{"vocab_size": 8192, "rope_fraction": 1.0, "attn_scale": 0.125, "tie_embeddings": true, "init_std_up": 0.0468, "init_std_down": 0.0468, "lr_head": 0.00404, "doc_mask": true}
Each number is 128 + 24 x the weight over its row's rms, rounded and kept within 0 to 255. Layers, rows and columns count from 0. Numbers have three digits each. The size before them is the row's rms in percent of the matrix's.

# q: layer 13 attention query, 256x256, rms 0.0285, rows 0-55,64-119, columns 32-63
# k: layer 13 attention key, 128x256, rms 0.0293, rows 0-55, columns 32-63
q0 083:127134100049122113111131097119135144136095152105138118141164106166141125152106164104144142107191
q64 060:143140114133102109140122163110080169099135124100128105121151135118118109151172134138081126124171
k0 051:187157109093103119121132124153162136133149109135122173146128141102149140107094110146136149133088
q1 094:159121108092110134153101140102118091134132138087138103099148169109115098137188139100157136097132
q65 063:125163113139108090115123139146140129073085117083096121124132141120148134114136083137131136116127
k1 056:142085128097127143104132152130125147116109118134133094121139110156125155095107135095126139130154
q2 095:140148111130105120127078111110111108160124104107126118090134155129158128141113136083130125140105
q66 069:120138128120118102147153166101090148093107126093124120133178129123107147130106128110157124124174
k2 045:084136153128114140116123150131137154174124161133097153143145164134085115132118098129128122112108
q3 087:157153119180138086098174071123134125151147118107102136113146148134118176067155075118129109126147
q67 066:098112089128122135126101128155091100105140125129164136125104129153140098117114151159113092121143
k3 057:097146137127136130135106133138139137149108119082177128087124141164117143119158070097099116165107
q4 090:125138132119132130110125100120118135124116099157145181155127090148127091128091176138138106151118
q68 070:109174145168139133108145153141133178102114113130112136138137169121144122078148138128137115120108
k4 047:107107104115131108155121100108113130127124130089123157133167117126112114177137113135084131165157
q5 097:086142116097125126161136131119127074136127106143130124091131097159144140150106135111102121111112
q69 063:075155161157117114109134128137118153105118116124149100143142142122162085102147139164105126099130
k5 051:138107089103159136110110148157113129138124165130136085113135097144087108105136123094113141185167
q6 082:133096113083114133104140167120127114144129151142170153122121086192154107182164112112137167116121
q70 067:141084109056143159148128085151128124173098093152092113153079157152095167161114127138127126114134
k6 056:096159122144110095116117165070138110122144159182156140169130112146150120108147123116162141099131
q7 087:156142128098124134153105131119157156171134146139110125111096131100071116151123156114129140129096
q71 062:107122081131118122153124108133130154089092144144105071120126166135103130115143138117111106124133
k7 054:116106109129111113122118147148132122110090123129099143118141116117110144137125095130126142130109
q8 087:118120180128157106163085132170108177130111150117101111118124156111113132151132140136135132105140
q72 066:118149132149135155078144157110129143113138110169107105133126118158185156176110102122122158118132
k8 060:121101139176161148156108123218104143124148122096118148118084132118139149138125116160180104132112
q9 082:124162108108137070119131153131126099150135112085167144154162132129153173122119141111113121156159
q73 062:134129104141140145153145174137144090156120129155184142114089110192125145116116119130148133118114
k9 056:131142151137090170137126128148096140086139184093147111157144167084123105110121125106136128148157
q10 085:112099137107128129127114114115109123120133148098140162119116080137143086153136156130094144123151
q74 068:097162090165146102097141153103140124105148116136133146067106132138130102089140138135100134101139
k10 064:126146170141163129135146129150143140158123164141125105121153123120144106128116121141145147146160
q11 091:115123116105141135151152113142110092146097127134099165098149153090079094136147154113139182124120
q75 073:123061133152153125142087150146173164174112168148136115092092114149144155147117145144176134133118
k11 069:148121098184109130089119143104113111123080092177095138167158150112129125123113103147090149175118
q12 084:110103139148117140089153132125093105107145140130117092110138141098127124162103146142152098107090
q76 060:136088134133121072182123126155141131097119111145112110121100146117135126094127098122143138123089
k12 059:124143114121106160077109109118096127154090121117153133132168127088119142112102135104117111118184
q13 094:141117123130120113142083105124138119111140109166113096100109133124150134135113133131114138080104
q77 077:124149110175152140124150166117126175090100124090119157106137149150169113125161126153123142149156
k13 065:118108104114116135138118133185100171149144081115187083114174141152097129110111115145133073135157
q14 087:127112113122119171108130109092109071100134092140143137107125091140109184131110115129132107144130
q78 065:102071158116080110130106073144114140164140129127103061135136102144112100123134086146147112151134
k14 062:169201115151154131111131162083135126115089110119152156111129132115112134126106156134143126130142
q15 089:140152125147092134117082127118117128118113108141088151124170156151130138130131131138084099138129
q79 066:143161133155122156136111138100115157158112106136138138116124106154145146168156102138122152127123
k15 063:066114095126079100104112116197127138140106107107198089120120143132129131102162136135108126124120
q16 090:113129097120111154147109108152137099084130109129129124128125146153152157113111120109098064177134
q80 068:075115113110139154128114160123143139103085139120174147162139096141151118127105122156131132154102
k16 061:160148164122176116159146099106143129132131133148081154139140138172108113159125163103158100089124
q17 096:111099121159108168092108126145116132117133155143111155119164118159111105111101147134102125133148
q81 079:118092157093121139133132111132138109148132126150116136151131135122087162099088108129152145138128
k17 061:117138095116108136118125137134108074124066158143135142129084086105182089152091094063121158122083
q18 096:134124173153161119141112157140122145119145117079161128140075137141069124118113111125077134136100
q82 062:107141126146140109111139170155097130070075141122144169154154131137176119077121142133136120171117
k18 055:133096156122145115133134194108109135139155172158138129162120142191092118161165133137122120074149
q19 095:084143126105138167109182125120131118115117134094154158148150078157108155107106178152112099177125
q83 082:133110122123151129143148097126137089111176133137148121132118113141129121125145137103167152111128
k19 078:134098183122108158079135164097131125158095150126097177137135117151122138118080137123088139116124
q20 088:133110110118103147064113148137122131134131104122159132080118091124146113098104127168095126111109
q84 063:084070101150098135145122098123150119138109130147087074146116101163118104112140133180108098136117
k20 070:126158119152092134093109116146111126137106139086147141111102166092113122113099116121166140153086
q21 099:176128185122172086131091165167134138146123136148123115139059133145100113124143113157085139117113
q85 073:164141129104088093104162132160121135128111124149094168135126102161141130174140119127109125124107
k21 071:136096091132142133156098161134137130101122115105149110136105188119109099123141115122086160135135
q22 091:144120161116118117130110143144133101116145142166080145145107163089145097125135101111131133105138
q86 066:143118120134148138111148094061106103138133137168133142138155135155146129116077137116144110152153
k22 082:079109136143079149162094141109142106095092166129120134160126125115157137131149133130137121138131
q23 097:108183109110130128136202145141124135165120149083144105145163131157116146129122127124151109156165
q87 066:097102136110131160123118138086162107143167114166165095138112120133101113065137112118136122122110
k23 070:125160124122129154090169136099123134124093175139105163171147095096141120106104145144101128119123
q24 110:144125137125143170140087152120157118146124134115143131123098212123109156146118101119142147093102
q88 083:132146132138130095098107149154100100110136129114138092100125114085135160154130136146114117093146
k24 075:133124117119157106141117119149115158134125086101181154174147129119109114113116143149138078146112
q25 094:110134147135148143141112162147110098104119145176142121127104139129128138105101137144129114114116
q89 070:149118105158098109107133143113115156089103140177137169134149098147170115132130150122108137155144
k25 078:126152145131213129133110140147130108093119108105125080131134141122135116156165138113162091066128
q26 091:141120152113157102145119141101115118110085125107140118088108166116125147143144068081118175126115
q90 074:144112099151085133131115120135138136128098154171138170129089131160184112106153120141094102113137
k26 078:094131107147178134122125166122114121094078126151099166156149128106109124163174095117174133149125
q27 109:122144112122116168069141180143151140131114149099150117147149125160150124122084129145123085142119
q91 082:105112135073137129159130156107137090140149170139140149134112109101120127108107109115106142134120
k27 081:161156164134102164097171131101143103150120135142070161111071083125139104131123129083141141139133
q28 098:118141147119119130123188128152179173154118099090151084115169133119164114093121150151123086185139
q92 079:089110169108164160136194106130128096116116159114105144161164132158113154105124117133141112139130
k28 085:152174166156141109126126116097148140143127135116142129101129118177132130158115107092129100153133
q29 093:131101126111128143079114095094137145139121144115141133110152107142132139143135141122130153131148
q93 073:118164133135162123144084122139137133113134093166108084105123148117110139136113136154159118143140
k29 078:108149087128074121097133121125118144167112115126157159101126153111172129091119087152141173135134
q30 099:108125107186156112146119096141126125090089119146092097106113111121124119132118136092135104127078
q94 083:147155126145185146134125105118144135117138148128118123108153148128135110166098146099137162181156
k30 072:094129166164095106182144147152145112166116089117114138132167115149127144116127091139154095118148
q31 101:125106117148130138131095140091103112112098148133125105092128154117127126111117133126172127124134
q95 076:125096147140130159147091131134096135105114139129141136130082117106131154144092147146125100072080
k31 080:126148083150104099148106129134101150131119112113144138120141172108109126140147069126149154201161
q32 099:177168126118151119154151154128101123146130151144114179144102161114191129127164138116112087167142
q96 073:076130137141155146143157130118128114109124153128114179118144167130147141115069110123122144130146
k32 086:111144184087160165121133136120145157098108155143115129132135100167141122135177141117126113104118
q33 090:074102156103109104118121156124126137129104168082133145158116132097163096119120114147139141133194
q97 086:110109139144135148138094134155145126127133123167131138138116099153114141115117123103152156106113
k33 076:133163134117130108115155126123141105155083151141113155105152120173145203109102151091120117135127
q34 096:129118123131162120150144118127119131123139157155098124103132096102129133137123190112130132144128
q98 103:145148120092107131113134128132160151111135137150142139123131124126117101142115143085125137115096
k34 086:064188147118112160144151092135161111148108116163109117087122106149174109124113109123129109131093
q35 097:090129153116147129154080132119129153149146155151142082097109169109103139133162123151156171093120
q99 086:137137093127125141136134152134126125151155152117128098142107163111118113135119104112129150124146
k35 088:132080143116081147152163132129133103175162123107170155131141116105161109110121133138109131131128
q36 099:125194143076135117115089130130102121126104101116147082144135148150132115115087106114096153159133
q100 101:173146151124107138099086130104091127065086145135136114126111089109142097139126167154136136095135
k36 098:135161158099161100115144164172123130115145142137135138063130160183119131129121133147149183147128
q37 096:101134105084094116146129124116145107133135161087131150145149146088077131085137168154080116128113
q101 093:132119096156082091133110112115079135111128125114093124146132101122163143100147152172080126085112
k37 092:122131128115143151118100130124128160117161139174108154107116111090081102106097173102127147130127
q38 093:149178167105114113148158142085129115148178194143135132167098147093101121115118137097174158108114
q102 109:126170108125131138135161159146147118196138109155104138107099140158183135150134127083112136181145
k38 087:111117150092132132138128104156165125089120123177146138128132111149112142108155116108119084099149
q39 083:130106098123096113112132113159114127071136109146110142113143171180117125158131114148131121108098
q103 087:181139116119146114108102106097083123111144131147118111132117135157147108176149128115099140130110
k39 108:104183125158122084174123112134128143083145107180131189075137126179136142131163118153132136151152
q40 094:127098150139135110131115124121121116157125150162129131125153124119126137115084137167122114150135
q104 106:131136116108149121144097129116159123102083136142157197121091141142157092138112125143120135127135
k40 104:140082112184103139100130135118126080097105149120134146135114116118156158112127111164143124143075
q41 091:136110126135135128123086124126098149138158061141112114137115140137127134121160110154144146085133
q105 113:119143103111116134185084137151120085152141114125108151119147133109072138140139153133163128110154
k41 097:172141108090144098148076076150135091162121123188153153163081131169105132128145164104126132160147
q42 090:158118140119126155093088171113105119125134110148132149154138130156121130114146165168128124158108
q106 125:153139126141147119130136137125113137146130118093138084155102103113120107117161141142087089112107
k42 106:158105127101132139082104115076091057116126160096166109123130172128112150111102158115128123140096
q43 094:110156129115131123189149103134130141153105150133112165137134148138171143164136101137150133184126
q107 104:110151133106093127149119138126179179092133119135144180148150112179159119153115138123096120146132
k43 102:092155178138191173189128084138155153131131154161101091107114133096124124131088160120142117154131
q44 094:119130108093117153102137118121144129143124078168162118083119131146118148157102147144137153084131
q108 123:060133107126127127145135181171153126130139136134113116121117179095111153095153099135148131119125
k44 105:089127061114116146122127131123080129098125131104125143100129126115134126150158119139150117157129
q45 085:178111116112121121119128115168124126128103137143153082156113151105122094102134107120087147099127
q109 106:111159127142109105155091130123157098113109132134127142171122150164138137100129106108112131127165
k45 115:149140105118056132117117147156158084101113110086117098141103127122146103127137128149167149128108
q46 092:115154149137149138120162114083085166151091117132130154089121189113166111099151161145135158134147
q110 124:154116137169173160150087123141081111119116152125098160121111110107098124091143094064115136164168
k46 112:122091117114132153113134123108098142115113130151126112091103151094168127135161100146091086137128
q47 087:105131085159114124095112138145122126086129091151110087100154137135106139130133186133092153083156
q111 122:123141122113106082155098154142139160135125079148163115111114126167109115133119181159131144092136
k47 116:122140102124116127180080093101115128093124096091132090125151115108109115117119066087131155153087
q48 092:120126110092147133153119182116124102153173108170122146122068118141109139119116115159117111135143
q112 134:115140104128129110132154117108138105141147119115146119124107133119110121116117125134141131142108
k48 122:099164145121121150135119138106152134132139105150118097050108118114147159109118166144144105084132
q49 095:145147132158097139164125106124146138168140122127147137129134098083133103119141165139088122181144
q113 129:114135108109134145130112112093124148122104114094157082110122107060102153172098120136122146165106
k49 127:094099136127105109131148161142122151107142103150156124129114140110115122106126165160106094147134
q50 088:139142137146155123090120131145142134100142114164118119092140133089118115146146157136086159125143
q114 138:154127113144136128131140106164150163131140102165111119075134131154135123136124161126076182169164
k50 131:152087126172126114130130130172093154132137085151143121097095155131135124127143185111128156140121
q51 088:124122127103120128107084118133137100110217102143154113090114116102150130105163150115123127133102
q115 139:159144140117112101120082085145143121163139116120144107133129152097156150108128145187164104146112
k51 130:097143110126160088116135087148121122113129133133108123130115130107129106119138096112124090096127
q52 080:148109152128145162070128110127132156152155110094092097143118135179155143111123162121122129116131
q116 136:145095143140181136154100119167137106148096129140141134114132111134126091142126147145117114126141
k52 135:165108142161132153169081109091132085121132139133125135123111134154155129125123085114159134103107
q53 088:171083121079150129113112129131137147145124153131128117107115146105126151094076185126093144092164
q117 139:129097105181119115135180145119168132149131100101121155121094128111141134121124089140161127142124
k53 135:155097114093147141163112103134124136106153142099115096136123124167121146125128109137122115109081
q54 095:140131122090137140086142143106097152109149133127129145134140125126120134134133161154122130103147
q118 148:152155112137135136144135150162135079089090127136143135148136077130141164156150143149157145149143
k54 127:095112143127147138108141118122135143073113169143142087115125184113131114146112146116140145151125
q55 102:151117152125125147101119138103124147114142120120100113108148138093139130129126186139139104115125
q119 142:131094124155112145119126148140062104108136138135088124114167100151145172128135100099089154122156
k55 136:156149098162132137130127105151105133116152118129166155128128098141165104107140092148180129161100